Each number is 128 + 24 x the weight over its row's rms, rounded and kept within 0 to 255. Layers, rows and columns count from 0. Numbers have three digits each. The size before them is the row's rms in percent of the matrix's.

# layer 6 MLP up, 768x192, rms 0.156, rows 419-559, columns 96-143
114:115135119139155129105147113117127142110171142097116133109170137116112138078104156160138118110124121130111123128116120120104144127123162157126083
104:131089066139131115114139141124152113145093091117129110112124140078127136156155167163143157107153121161104137092105099123140152139123113169144133
104:167099124107137109135143117138073139129127154101133158102127159157145148075129195120115135146125102115113129133089097110155150163113099138074116
101:130114198121107095122149129116123127140111108139170138101148144196135145129137131137126132086130132080182142118127093138135138091114134070090087
090:156134109114182145167126128135153148122098164129159133136156174128092111134091089122121150108117162124097163136113167096107139099116136132043111
111:115118129197099105123113124125131131104158100117149117122114077121098157145128132104145145152127172143131155079115138121133137130163129142137116
099:124096172156143106110141114126163168127103104145119161152101098144127135132084058134106105096112152143132173123140143149152131107123132072119154
105:177129116147169163140131142117116122141135145153139119092171120123077187112135160116145094142129128126135178142137156134140129101151109122122161
104:112160192115148128135103119143159107114149108162125124089096114153149133163171150148161136109107160149093129123157116109117133118163124123120162
105:140163102126135127148126129115117106145144191105023170146100106118089103124135141146144120127124129155116159110121076143112106176109129105092129
101:087111129147129163127154108095134114168123119116116128105131114138127130152119134127138172168167140096134081128117105146099152189086138171148111
105:176128142133107097082159118148127175098124139168148116150186153187121093119078143116141125110099129164122133140138129106144115133143094142166123
121:122114094126150140103118126138129123107149122119135111109125142121113152147097135121142136154134090133103142152149103087122133149123128134077119
095:126136168145118106144113107097146131165120158109135087108101117113136117149167102102134172127148143135120176158137138114145097127125132122156136
108:138083110120100146122134100126098137102139138094110137116101165127136161158150136075141152135139140106113115118143110082086110083158104139160176
093:141114130117132105177156080094127101157115156161129112111179133158153110152096117135114101104123105068153151183120133145125128140122103134151107
106:161089152133095163126156089091128117125155118130103096135119145156131146105178100121100186153104122152153112096149116118134107122127082095106101
099:126106129123139144133113114146119135136159140101158120148129158097130111110083131105170181144162140149128118140142112117132126108101123169144137
106:163142131141161127122135090109110114130121118113121140167115135138148201138172167114146146103136162107127156127124151108128129081115154115124088
100:139162121128133141127100144106146140115100188124135120140087159111139127130175081108132123161127082137137139099126167149158114165140148100145139
097:126088130124131135095131105149154083133075163116147079147163126140125129113118147093119099125144106095157167106140121093130130121117151127057134
097:122140145156128136160154145100121067101112100119110121134118114094147138195094139092120150128076146131125174125147160164110122160146129133118123
104:132161114080123136142144128079140098145190131129120125181130088184129133123102133114113125119126142109132152091152150078130170144094125123111109
089:115119151095134070121100156153141119081100126150151123098119111119087130104114112145152178162131112152160132093129094121127168150108104111156138
103:150147158147118114173142099133144096136161148161151110100134110150136163174140140129121108154115128109140099107162098156136136104158086112157165
086:112125151101170135134117146129127087118106116160097130092134119083067158134124140105123127111159101132129117125143147117170142129122118114104113
103:134148136131121167123153100108152102096124181122103156117096148153093132093097138082125118151131128146137123130113159134099099149087173140159156
095:100132138152136133102153078121094107148171118123135152121104138137151146151073123157160105108134125147092133116108106166148126121160131110129137
100:139078178099096146080167174104135109163150121113143097094142130102128126133129133116110141119119148122113126096099118116149129146099084172137128
104:140090140138166123121186149137148148120108110103167107139167125120164083078119124132118153137092163146152181152104177128137127137127159137126161
092:143124157111099126147120127139143115110140129131125094137118151103136085130112127197150111185121142163088103134115113118158139142119079142169131
092:159155136131149084090105131124116152115130134156139118136153131122137102120119133112146174114090121097120149095142178169122123143132130108127134
110:122126141099152152173091114102123103123125149100108125150124145150121110127117131145126137105156127159128077116159125119144091151131138130144141
111:120110139151145127119088152132095126089132140111139113184128168106122159155174100098083132159173128146119106138107130126116115176161104125158145
095:123148128164125100119165157154152120147098123164172168133144151175121112112127169116138121115101103124088141137133144094101134097123133160082111
088:125134094100159135097172144111127142136111154118115141168116123115106117146113102126141109101164121117153095130136110142089098143152117104131126
089:134135155164099133126134133137128150163089084130146166095146124149050099124123102125131121105141168123108121116123121124178158116111126117139094
084:107154147111131116126153135105158136102127155108126126075192128114114135111099129122133155176140124161098126108102127121086143128134165073148166
099:150146142126129139147123170104123123075134149130091132182109180101148143114110139117136117119093184152114139103151136105129111108117138148164117
098:088080142109141122126136115158150121117116124123107147109134066120136123120117123074092113143145146133156153157131102109128120188088136151115103
102:121188113111107148104087149115136158079110109162142140141143116090143150179138110105117119143125160152158122109146117143141189141154107102086153
110:139117120134110183149150129142082127094082156178179157173128130080139124156175116123140138118131081090104114126145135113144149192124166127130131
094:143094137118166109111132138075122146111148126150089148128148093118095109135161148120069162099133183160177109159094123107113124165152123129139105
106:153161100121139119144183070118144136172144111171147128123129125105152141119150129121107113114164152144145171122129113158154126137115121147097188
099:095146133177069107130102104080097131143117128179089162118160095156111110137121143133120109119112115158151144104090159113127122141092145100129127
087:111137103113129088107120160114190093118135125117128087148096142092162105148117137144132110172072196130099127107151144147155114144191113135108133
097:144138138099150098143073134133139115086176141128144113121100116167097178142152107126162141172096161108107139129136143134098125191130137110121202
100:135137119113137150091130109136127135092130107151168133120146121158122166082145174101142120117085124115160137143107156102147149118149164186118131
097:120161115144105111196114104099125143113116116152102133071134085120164118141160137145128141132076133131119139121116146147178126110168153111106160
113:149134125173126121130110116168128135098122128144158116136104130140165164102104119108153148147125070167112154093089178147147097129139135111101154
097:139159149147082134116104140158139127150163139139157139160147126113123098102118116107112161131180154120123122124143061116173107098141076124099115
103:127108122096149156111111165138147143123143165101092145148166113166098096107107130087118109111117162124125141117146162139104126123075136128119121
103:165176186134149149099119125125201089121115166098129116136114154117133168126132104162137135115112157077129170137135164123111127140118140134173181
102:118117125125127126134133112157171097119081112149144135141121118143116106108128115129185168120099126117140124147122074133193133124130131170104119
108:096079149120133118088124134141161107119138144098091168204121123126130149117119121143111148136114131081127114108115150146150122096141107114126127
094:100082079135123135083085158113146163098087190119108137136136088156116103091177064131117161127173123162151159146176117142118148139155138157130117
096:120152128134133129131111101086152128116118128138138126123124090161077102139117153116125100104116115093133149148078130104109090126131180140119169
097:095120137137147135105091105131141131138102105141133150136114093123119135127115113132153109145110136141145108136099134108119143125142070130137127
079:167095113142163177079121103149142145079096118127146040132143142112103139102085097123132145108157113115142165107128094105123112178146163114108137
089:171098221127115097137083106120176116102120097102103065099118142123093139119135145122154122114101108131160164143147185127113148159076130129136114
097:147131108151107110163151148150147094139108139142102142129123118115112136139104113112147105149131151168142111160167101117157111091151126140097110
100:108117099131108148117138088144124138157124134177137102105106137202128127103142148137124129103137152125107163111098105085135113134132199125121163
095:149137111110070129151124103097130134104136139130143144119134130164106135108116103094132180119133100118132121125114161135135095141144153145161119
105:121142133103100129143127143099108023110106153113122112118119120152128106128119139136108125122114114137113138127108178118124160154142164118119124
109:114107106128143118103097097108120134109118140115103113150135122122138131166102090121104119148112107135129190122147136078128144117109090171103159
105:160068136151150127120125149123087159123141141112092125147118114112137175135149100136117100128082113128099130125101137127189127146098099108107146
127:126116148179128151150152090121129169054155114127143130114084138138107127108169127147141132129074093123113111108086121129144114118126159135122141
099:104137113120066138111183113151121123131123126118113095099132119140148139110119125133117149136149115094088088192115132110124128140117161123162154
104:185173146145162123116156131109163132113123159151134137165152113152183111148115163136173144100103128133154165114144137136111129098114102084104110
111:135121163122113124119117087162162165162135117098119115108186127100134107148157175160107150142083186107115124126142128112142137121155144124122087
108:187124104125158114148131120113139135101109138090167152104129131163133093102150103138148131145138170112105081144147138130130103127123134141099133
095:157179160165082116142082110117118106146106188104103136122141151153123124135115176119119095101140111114112115137113143194140144109139155120121098
108:088147102162158140192158075120131163100122128143142157107103156138142113146087118127130151124144125170126140116168100130137112138093133109065148
103:149109183159129139082155135129171135132129125087119154103119118170125128119106074104151137105121117119128147102156156172136089106106146082109107
103:141121154116140127134151128125132141104167118142118120080124144096105130109174132123116094126161108095123117112159152085147176118147133120149121
105:099119133144169159080157111121135169118128114120103110100125145152143107130119123139149118151145122159140173139097140188147087155102134106119156
128:120131119134146149100155145103110124103137195116100137141120123128132148155117132091084131152133115098114139100150106101125148180132157147144174
094:161112107165107121133132135096147105155138129152159141136126123093113130127158133139133144144138139114166100113131097172081159147122151125113143
095:105098155132129114144118120154140131094142141099085151108119149147139125111113150147110187123164128166118092124085112140097114112140121115148101
087:100126189168133107122104130173128120127103131130157126111084140156086130155117087179170142152140132150109138096168136209147120126141110159140112
101:112140109145110156159133128105155079111168102150157131110144155153097148104137120146140146123109151102104188085145135141144110096132113164133130
096:145103113105139110121127138155124158071164152147119173116142107164135142110108123103123116095132156073146116103139172091178129157118141114135134
099:170135095133136143129200085131164118085148109110159161096129139108133151126160162133119133173130113141122141126129121120092109098138120102109116
091:074103113102154138115092162118142162128103148062119128107128136145130150148107087144136103118110128128138153122162092096112103131120149121140125
091:129144116119113114083112118148138070148123115167144077118088135119155141156146152135071124142160114151107147138157134089118127110131151124125140
098:143096085111132127138138151150151121128140153129120110143100125122152108148117132158127115128111135113123138114076136127140110135139131128117131
103:116107174096107106164139139127127104143180130168077102113131132168121106169093112158103127099142148128111107150112109167161150101148129137102170
091:081128125127096124137098133096148097106142123102147145119122170139081146161114109128118105138104095105055130110139123153126100146148157107167172
102:127132129118117142104144141132118097162123101151100124110119131120096113128113096108123143153105089140128129080108099149162124100112179144181152
101:140126079147146152145130125109171049125124159086095095111146122090092150122142093156117122173117128098132096120143143117121145114105148132142131
100:150121111110125113122193132143195113062087090130149110153116110139101189121105140102124124114149117099128148123092099113137131129124191129148140
113:149116130136152139121139113096142144057134137128087101161141105144133117117138133125093093114144090128088142101123113142182124164104116127139174
105:123128097140116095124110153138136125083163161119105144116112111135080203126108118126140138192113116150100131140088151127124132139145107117126123
108:109127154149111107165137133136152129143129106150124131108148129178161150117159128113166145138127080138079102153172123105097152139074146152121123
108:133116130120154108080122109103114134135139173116107097117129147166120161191105143116113131157111124126164108124121116160111123142125127093138091
100:194129151144127124127116124136177120135135144136100110118182088108110121124141165122088134114152117148140171118156124085178143125088126124186117
098:130124162126124118185103144142133155100133104129123131164104153101130099109130132131129137133104127087129137136139154160143099150125100134133107
096:121120149168149120115112097094091128151113106117096103151115122179119144205099105125148119116104118133148174134124121145149162140118143126140127
105:136117107124116165074151120157140080133153154113140128148134140119144124144164112114141123150121162132140124146112111112109156165139149139162091
104:131117104107095132111162123132145139129151146119101101173125120189118165167108111109096170082149169075100141096131155141117144062126099121124166
091:126126120143148121080128157139114112110111137102139110161159139113129149141150108110152095142141151132131116113145142130180113112198108107128107
101:128134139096166114111163122124124126100136160094106135135140117115155180077162121140156134059156083111133143138125134137158100150114101126097113
112:128111151111135153095106103102179143154149109131139131114146110079123170128133156133143128112117152113117146165188117094134137118130175115156105
076:102153115122124120112109125096103082102121142154108124122103095121130106135093138118090160094123169097130133081076101149098146106101108141104103
107:139134184121118112120158104112169138153118124129089138147104118140131141135107125131104094113096136122086126149124107147159110132103101134170133
095:124127159179135103132163094114103143083092148137149160118145151161129101177102088118111112086129122076105151101163151165094120115125104108138133
096:135117115139194110114119145098118105141143120140119143129136098162124127119123153111119114170150113128127100106117146174130117146132108153112131
088:120137108114148125146094115160128116094169099172091120121148148121100139090106139127168077124158111128170183120106162109118123156180141099049165
088:128130136138136112151131136136148141094139115168107155150169146159106087093093121128136110148091099090123156087143125073124118119100092115173127
098:098115130154087162101115102138145078133128103185160154110085129159151119138118122135121132119127136072128162129126130113155163176107135109161118
077:086145156123169098150121167088133142135118143138085132095115120115142175147153128166121100111103138100122131119129082138106162076157170178120109
086:117159123101138107172096110168127154093136097102127115162143129092127101090114142086137106087108154094129116145111153120103133151119155128105113
102:118153099105131140112148112106098118111122138147143154131168149133124161093128090132111099089133128085079115133095154118171098130106131130119148
098:140172175167150109149127121130132147155107197097144162147124158131098123134163121108113081124131125125125135108097143160132126103107140126113119
106:153131147121115132133117148141151113147099122159114099160106110140161129212128125157108111148141146130103176111120125125119144115096142099132151
108:141131126153092133082214122088130160141127128119117112130094115110149160127163116146138128130110093110133162096097122131169141131109131133113165
103:133124172102151099073169144147158133137127147101120100151123140140167136142131138135141155133103177115104170132121126082123132102095129128145111
096:135152175100121104154123121090108156124106106139128121120151098111130112157118126141142121098125144125132089170149109115107127165122164144143142
110:082089156151143141136135129172114114102128103121084139132181126140096183180151116124130129107110121116156104135083126129109179123090126110121147
086:165116174169121093135157131127099136148126087138144126126148143097107146138145130097119108104093093184165132132135151137148131162141121138096134
105:161133126142099161132119103135111133122114095121149103127112143144151125142156100129128135135134121126092154109107127095167126143139090130105113
105:151082122131116141128139102141139137144104108120114139111156130142147131119168118131137135110170144070093142130065162112078152128153124096108157
093:129121089088102123102116128134150094146145179150080064153135115131108097140164100111115135154104142175110096141138141126151120094131111132110139
088:102126125113128133110094133092108133133140156119110109112127125171169156127162106149110155101097143111143172099112100140154157110141144148154139
097:102104176159147048116149136114118159144109139132157139109145117127083108149122125099140156141166134097142137144132145108138130113109125151150158
104:121102148155085093134132129136090057149139133147133156167135126121073148159093116163125124158113151141098105145130102144091176108111159127144159
079:129111165159128136118110151140140114149091183133142163198129104113112117152165119158119153155134114150088114113140101205094127110139146117150140
088:117111123114144176109120129096161110161107107098132128107114141115117109131094169099182106130126127121156112104093102161133169114147092107122084
100:102084097114122115132073139146118133113071124132107158108146124098124143131112139139096126166115160156138142126138118141117127111172113087139142
090:105138137096125129131121092145122156165173152086103129125103124079141156136115094163105098172128115149128109138107157119138151118131136070120148
099:100123108145144153179166093128093144163140163132084146109112154130088146117146072195133116136142092097091143119137099133140130087072117144102160
091:154110147137155105124111149130118119143131147122145162146105146126159142093108129110117127117125075135152128166157126105153117113138138124126114
096:106134156154106118096124076073129142123173124106134106095139140118129103141123136148107078158089131162151105149103139101167119127178138127144164
092:118094115153158127124144100149141082129125121166124141110105138188123124137101140146123178125096123093165161101128126138145139168113107130147128
100:140091172102119112130139094140138117132142112165188110119150111108147128160166126183141112079104134125116125127138131148156135139143151154107129
089:135112141099128127137122146122098137128162119144141141115110125121127147106127156162122103164121145049151113105124111128120147172156145097128123
097:149102093103141152146125125118111103099135154142141100132090147160137137119127142122116169129085090130095078162125121122117139122157141133115129
110:138134121173094139112130114119135138129155158090100133097129141115133123096093116116100112098144143097156110120117132133166141156143083154105104
094:110121096134093160097100118137163124100120104089122134189101083130157155117145110154135089148117121119070126194135138126097106068127177125130121
092:127140140145187144132116159146113117160120209106135115118108129153112122123150079153203158102148119174131185104115149171099109123103101092091159
097:117138160129125117143089111103165139113121104101130096164131156136107135134157131145096136138130163111123151092101128135106072120123143164114114
# layer 6 MLP down (transposed), 768x192, rms 0.0413, rows 419-559, columns 96-143
113:187120127160120131144098105156143098153182104122127101147131115109146107113127126122168134142132153105153119157118139141151121109105120110152130
107:164135161124103068103081088125133149108101163132133109114084171127080124135135145140149157128102104147167124180146128122107162108166123163122169
105:130165120162154135120149117109093137124145142095089124150144170106111123132089121172097096179100119171131099113106119106101140129149086146136126
091:117104094096153091119161127117149122111100141168084172156138103113123115113191152109124116121129152160107136111153116097139129102143111155098107
070:108119157143089138132162129121151130147187088105092132119144093143148133178128133134157135157140089137148101120132082157132143139165133144158120
118:109127096091104155157096091139147110098133129110134129141118159136111144126094171149155110163106126098128100139075122148101154138107161150136084
093:115171127148143136177149117126162088158115121124122142110118119148129077097094184112136138118144173120130139133129132133095153120118138117107111
112:122150151101140086153122110118146168120140119146114159133109171144098132118102144096172086130148152155148168150134104162112161112133123105115143
104:121178181133122109153066139139133099112157144136121101082149120100165076138126173203144125124135102151138134109101133097104127118158111149120130
108:105146130129137136154116138119124137117095140164135140163103089075079195123144097113124092113171146114111108122110097186122134165124168134158091
091:122144115128145143144087152136155149135147112099095150138162123137074135187129102107139146137142101110078159130108061146112105110119122132116139
102:132137146123192151155120166125110100133124127157134141141111125092125120145121168096119086166175158089081095149125144128119157109099149126098092
126:103131111127128117094110128113138111116175142132098112107096136188142180132120168076127090149121123124143119090147115131108145126142138166086112
104:092068153126102108128139116142082132135109112100125154132112164173108155133142128157121145150130157133138128120146146127139141114142130085096173
107:108116103133144100118131136158092104136092134111088130121136177129117075147112137152128112142119141097163105109129129135154097115084097139160125
095:146184114135148095065090163122130134104128149122107142131130138141141133119098146128120131157103116137112121063094178125137087137098141129111132
110:071145123131114153148110102142150148145109100104129104119116175108158156108168116163148119097128135062129137095128108114145119154115105139152128
092:118104120122110129138094123107138104102121114148146147084125157194092144117133119087154080058112141140132141120107113126097113115125181106176182
113:117135078118141134134144146100136121098103152160123158132178102109135172125156192104103122174141158107114118127139154123112132151156108060142127
097:113125167163082133143123127139159161121087077145096113072178111151102120093104141134129102111125141149180139135116105097102109121119129115159123
098:140144099128181136103146179112111112155121108130129160166078078113101117133122117128103133104115120138128098135140111148132101108111157144189121
091:103148140121126124139117103124145125110117135097137098158173132130142070096150115151188133145168120106147132135091089136110146162100140148108155
105:150088121209123104105086097165093193118092123163162163121147141121117130162121165145165133128103115137096126165109132127126092150137154121137129
084:127132120140150153135162125129101119198156146105142167175088146100129111165130164138134113144107152155108118133116143168108120120123154145131107
114:101163140140151142144068145162143193146126109086099092122162140124142101142130120149170178164130150147161148130100107090130133094102124108110099
084:138164124140114137136141117138136135117138107114140122125178117131122108122137153121110073125132102092123078092148117141117173138154145175146143
110:114093084133120109168115165135149129107063098120152132106139093097141100154112108156129137158145143142121101090147118146148089154112141123125135
096:088145177096157094133111114074145095120075094114134095105089152116090111117122128081144153121132113132152115135094079110111129183155149083128137
108:125113124113081134084163138094146148105144088114125171114140126136159141115177103104121162099115118153153124116112166127126136101114174117145116
078:104127090127120136115125125136100127125114136125148176094113116139134120144105138115164115137103121091086112100143148111111150144132137105137099
093:130120097107164149112126170127148115124092144145146132150115139115146123109136157127111126087100110093128089130104084149073129098175105134114105
096:127092124152135159164116140130122116122103121143092124136109118165110176141128120125094096120118129118131103141104123066122118178140128136107111
107:125103086150129127144096116153155150103114153136114161124091117089155141120158130140123114080133117116132122145120145098076083140110132166153130
108:120103108126196142139136144150145164073111158180136116159116077094133142133146137164123139143132069123120105148139162153138142109105124180167146
087:112175144120115157118127100133129145101117127088090102123140142092111135143135124142123140140139160157161110128139141186169139134120105094184135
075:110108134150129145153097098114118104105127102138124145117158092072156156116121132135161157175135117131115173099115122113149118116146115118132124
090:128148118113128142148143124140102129122194156128063157154114134122152127143138146137107122122130123157156135127141097123111122135069117161139116
087:163113100134132134128112135143110127147126119143073165146131160168131122122115121125109131135128137102092104179167146153161119086134112162108134
100:152128121123154152125173147094108103137116123114140169108127103096133083174150131148137166099139147100117175114114122117176104177112121188123152
094:132106127148106080120146166150116127124114121118107103125126103139096104133134118142107138159116167128168124142111151127112122156138107135124126
086:116154142150166151163115117135128106121089136085108100142122107163134119115122125155086117146094119158089092128136142107136137172148155117143103
115:110102118130098143144144108119122125106126121112166121085165104106168102128140140155136131118174139129067139119083109132139118136149128103098113
104:145118119132122138093099131133170141103152141142118137136147140152115145081179129133120084111121161100149143137172147098106120109171148110147181
112:108080174132096152151109125159145162140108157122125170134127155095128145058184110104120117144101098170160079088114111129099132125136093079137138
097:120125162114160127098156149174127102132115109107150083130114121125153134153155106077154165142133164113129126145148086112117118095180094147124093
066:153107182177129095145166122177096115120150146138084121138169159154083157130125105108133116121160089106136132136146127116142136159100119104125119
090:117126107105146126129152170153123099153114123155150139132142180128096134166154100146126126138180126152097115160143120139119113092119122111135096
106:101132080132163144142136139144099125154098117160158098119092120120115161141157126116136119116138092109109091112118120096144147120145142125133105
103:149138167164154168117111125098145136130105123079104093158145137185094104133108142137112119120118129115143124134138148132114170114109155096084116
124:149138092152092162135107136111148110104139136096147141142140093146150171053125185132112123113153101174111100149125167116115106131138158164108138
083:123101086118128149154123156105128109085137164107156114107124142096126176120165112126139114124101132108075108153078157125146168102108151085125120
113:112168135125113148114140178137075126132125140122120133185097133150126143123089116110166112104126158151116147111097196163155104097139106115130108
105:127113119129089143144109143145148146123150111116135102103113139131158091172112113112114125155133120122139127176159117139143126164106115125133124
096:140092120133165125102151136084150118146126104121085115133137150118141135157123152102151114140149132147120187086104161123136132110122171114139126
107:193113098149135108169093102101128120118121113085136151162122147120114101138121177139168082141142145098081156122132177104122097126121116157129089
084:164134154118130119162148108136108089212087117157120137109095155104120072158126136149132165127061134088160118107110122109116124086101139132098132
094:143118131106137109143184131116095136167142143155119101153116146114122154154111095115106121137126105109124128107119087171120158114161106178149146
094:109119118116139148148074132107146124138103135143129122179177114146117066130055164118104102139106104098060165138116139109127112136160167138109120
086:082114179126103104178159113136127103121146154177112154164126138148127126162169140134111127112129122201106141133147149129140160113126119104129096
088:107125134132119131073171179122084159139117179118155166158084122141123141122119117147092153157123100115129129119116112138116096136169122150141179
095:108175155141164144103109120096138126124150111105082139123107156163138146127120091084115163126140098118109135135125129132085120125097146101145149
086:129138141145131148098110106096142119163119099134154159160162125097117162148098090103144131094136146118111166124105060159119104145120143134108090
098:133125160161124108153102149090138131153101120111090119152179133067098171146121140133133139087150075111144071144158122114121122101168137142154113
108:166146121127129162156154127135133176154136168085163102132173105162139115097105126165095148106168114129080127117113146110108124167128133113115142
096:125080103120151128104118135116093144106130123132153162130101122130126144167150143130075129156152111150096125148143117133110124134109135147121162
101:112082103080111119114117135141125062131144111131166111116099085128161097117091224159088166151142121123151097179129103124103145139108136181129133
120:113128136136137153164183113134093106116143140138147131143069148129141118074142108155146116120116095158057091130088099141112122105081156155148136
093:112118102138163132149080136090144134134100108150125131122092110155160097124083148103095115134127108137116204140126095088116119146161139100091167
111:110083160153086111141129140170114137128191107104119134166098149094121144068164086086105088137164142114097101137130118136080123090141136136143134
096:137095141110140171132109142120127112126153152164083138177087142134110145103100121111156093118129109150118133139142090111139115130151136142108110
109:134158108116112097120148107126119131081088131113120134172132095120130097113147117125119149120103180110106129130151138101133108148121157097159138
100:141067115099180123113136122143113162141126119139186139113093129127128157123116129109140177092144153129154145124123138106137130103111124144085155
119:135174113134131119111167141158143103151148098091145125135105119123146128163142112138132134160107149132163118109114149128103153129099112130102100
104:148133101146124124098190128111142120110127107132129142171131083120134097129092121145098116080160118160104100158133136133090090127051151134116125
106:139120152103159130120115153100146098107100115152150173137086171144175112114142155174125110117141150111110144121134138098138103164119133128094138
094:116135106107110128140139120120155122095100108112133162154148135140123113074127119131109162088121160064121111085122130156123145135106128102146153
135:147125115098148106125105120157079103144130126106151122097090157113145112132140109129135113118120086127112122129112136109127136164146102152117153
102:129137098116120103149133118117146118185147110106132125168110113088130132123100114111141123104155080151140120177095104138134168131183148137169140
097:119121142141117131128121095125139133117124122152144128160136154091079125140155083111156121154106155103142121114161104093122104130139173137152106
077:141137128112095121094145063109109123153149098094109160148120112115163115172100162107098132127144110159148150154125093109122143121122143126131101
098:146119114140146171132147128154153133150122104118108098149093111096135138120138125129086100079098163116116119111142095105152122085111073114158115
094:140154142137067135169098091153104113141119121094129134103158124116133111108120181148122137139144108153082139154111110140144138099093125124156158
105:156124083127134115141107128103137151127134149119130145163118109126112140153104127161161168161119141133157162128126192101137156078082116161095103
100:137109126158142166146128141117158128144131104129133115124131092164160162124132110155121119119157100137136136102084098157106103142089128129114134
089:122139143115140138078123082098111128143171104071146187135141141140166133147138108145153123108147143118101148117117152139138094071138132066140119
091:151131123108149109114094131127081110164142162132143134158157120128159195121141167148194105152126103154172148150105109103126132148164162131078105
105:141135106117113129137146123133134076137162131134090116145116125159130157139140137162131113128167117126168136072153154164148144125144111136130101
090:154153154120188167141148114136100095105162100117117160133133114090126166143116158127072134101130111107125118150134197124127133142126085110104096
098:156125124175106138115156153155110116124114087127149133148136123100156114089147150123126109133127118155123151100081114111154136123128099169167140
103:124125117086078124078102118135142081143137132110138125140102140101138141151137136140132092146147133134125085101120136122141094144154092162153133
104:136149112103158159096137076113117129101129088100119124056118102120135100156153133162143136141094142129128126116086186140129127108098132105116123
115:134129091077174102124131142134150124139139125124152103120129130148162122119136127119134129145129129139129149111118142115135132127143138154152148
102:137141155107116117126139132103123158167176111135123141136117169128104138156120108147150122171120074129116125109086110135125111076125133097103156
109:127086151109150148185150157127114112129120125149100113131123130104143131138127145143128124188149146133126080107127142119093121129122105111129110
105:103098132134137143120115117126149145101144115125156117118093084146158110085146151117155127122090098127169102133134123118152147114148171144143164
105:138129137117175131114129133150124136086178142089131148120132107134117124137112139113154162140113139167114132099118123137128136135130160119153134
108:148146143155133138160158147136106167152117118192160171115117115129086145110097073061142147109098128109155118113108130135143120137112108145128089
107:108107116133092145124144141132165116144118124132150144137131127144120135127132121117156126115118146129111131123166135148121127142158131107142112
108:121112122142164124123098161147103111112129152109129103106101128146120134103126111147106110127118127176115122167132101119085114145137116165152133
115:095126111098093163160145092136123185166113118081119101149146125109136164175138132113149129150136095118103125145115140103108126105104146109114148
096:114137106144159141143157147154148136098152142142126155138145139128127096129142153162118147134087126101123087144120134118109104112128120167114197
098:151144100140129135161131097079149116144137154149121160158121144106084172150115086103153123114133147167122126091154124140113125140144107109134147
121:120131102134148130087076151139097090098149050127158122105153137114120123142104159123157129113150128099100116144154153153111115143113129130126131
057:167072150157112113142154138174178136127132143111102115139148165143109137126141077122137101170127085120113111160170141120162117140130139115140161
101:192144109133148115111098155099134105106127136118098129145096125120157171141154096160147173130174100153126080110142106101142083124117104123109114
095:103122093143159161154072161135149125144175119078155124123145148091140150124154150175161111155147160135157106137117105123143159118145132130102115
101:099102124139105146168080143140125137137106125124101139137140125126144164135125142118136126136103159121105169137161108165156128101090137144126148
078:128160153138131122084147131096149073125109157096115152122086150113140135176161133149116149135130117169109143153154152096164089134151134152131137
090:101118092115105156104125132122144149164102169104129080155108117124124143164137149123136129129132134095149114166115156169131144105144152125121111
099:150095113121133134151079114077115083113123126089106102147154085124169139084127132154160169126129107139164112147113128146107109117109170127098136
084:149176137146119138122131137143093118157152167146142153153114140096099132129128096066109147179137155140140152145147114118132126185112145121157164
077:145087134147111141131160148137165102161135173135114145104137111152118157168158121177105111177150115143130136112144112142158122137117094099118125
111:104140137151127117145049148143107126121159164175119134099125107123116137057140114135181139123152113113091156131115141090084114110146094164161120
109:106070121074133143151144123123093102142089113125108140141130112115153107131132094114187189113138159147092156159163120123125157137109091118143131
100:108116113110153137142148084122127121149146105109129120135130145093121159115124126146142120099165121173144117148150143094186133111130112142131140
109:090086154133136144143163094105152135131138119094137119095139150146088105123107176151159137148075101111145114118141160147149112140106132122148156
094:100098125138111173136097146092112116159086073150117079089114138051108087152141150138124093102125136126127147144135143091119150142125126106107145
100:148178113088124130139127132100123124155148124139144144163179088121076159136156154157087112112139127144097122121113163134109093130142123126143081
113:153130092111114075126079111092135100184118129113126137129127118116108116148119140094146136127138095110107125161103124142111140108163131127148161
086:132152123137131104068086121160133082148171137124155142095166137120129104147091160160143149101158135121112146145146112081118159111113139096110171
112:140163148170124118141143137106115143115163078123144108098135128159147149132170116187148143080131121161157142145142125122152127130141102124122128
109:119141106114123147120143150085125125108120132120145135143146125129121133115141113093160138094129131081116125118122141095110112151138093110121075
091:125192080127129134097178078133102087092136113120128178096173166114138134124139086149163153172172126130088146076098111123145156130096136094118127
090:171141125139115117128138088148131161122148092097087116137162093098106106150112132140118139154124093117163123137099105114106155124139163089110098
094:146112111114121156157118097150133108088135133104075147110115145136142079118153135172115110155132121169085127124130141131154140149099143113123121
102:166121172124128128112110132140132116102139125161121077112127128100159151095131143123137113123139156109151121131112114089087154120100138103144133
080:154140136104071107161145139114148126135106122147134118153156110085134102118097089147173157086110124128134126163139147113137155130124129115129151
093:126152100127114107137090107107151119165126146131094179170117136164126129138161103148091088132129129156123154140097127128105078113140157137119107
110:122098157165153122133129122127142187114116114130112114090127143105113131108126127087151109102125079163122111164153090117124100142114098129139118
091:136150132128120125131172115140104145162124158194114153143154137104108137125121150136080153086120118159129141094146133113118117109123106162117117
099:133158145090103131116134104084139178153157121112153091126170111137090121100169120142109151074122138133138115107098157134103150114109118111146145
082:157120093161094144116137139080107150112112092127088118147092113120113123131118137147125144110083149127114192108118145117176157136125105129158163
084:169115113108107115127156088075150094103120155147129136159175117090121159139114072114143100117146110076087128082086079120139160116133117133085116
099:127144137091155162079143133105144140114125109118151125153121154145113127123154089127094112126127114148068133128094151135114080144156156098106104
106:136130103148128131116125101157103105131110141119098133130092123072128129180085115111151144135145094102143082125111107124108138129100128148113108
086:098134138138113158099154140134118125117137120118077124099100132132186138140104101147137120099125052119146124111100086097118089119080148113105122
082:123153158201121110131140161125136158135097093139102148138189104086137128150113095108160134140175106131114141092128150160120135124093138091120148
112:136146104103157111114096142149112136144144124132158128095093096147145098140107162112148119111173187116121136109143160130168102143099142116102100
101:157138137137101138096151137087104121163089113140168139124094089135140120146121112162101124118137123128147189124108107044104155130132124126087111
094:107128117143071122129119101157168096104139085123107121111110093143145144111127173157087127124120129064168113153140133107110137108074126172155113
102:126151133113125143099147160130132130127179143128121144147105116139121130144099141120174092099119118135130136109123117097090164121162133097148179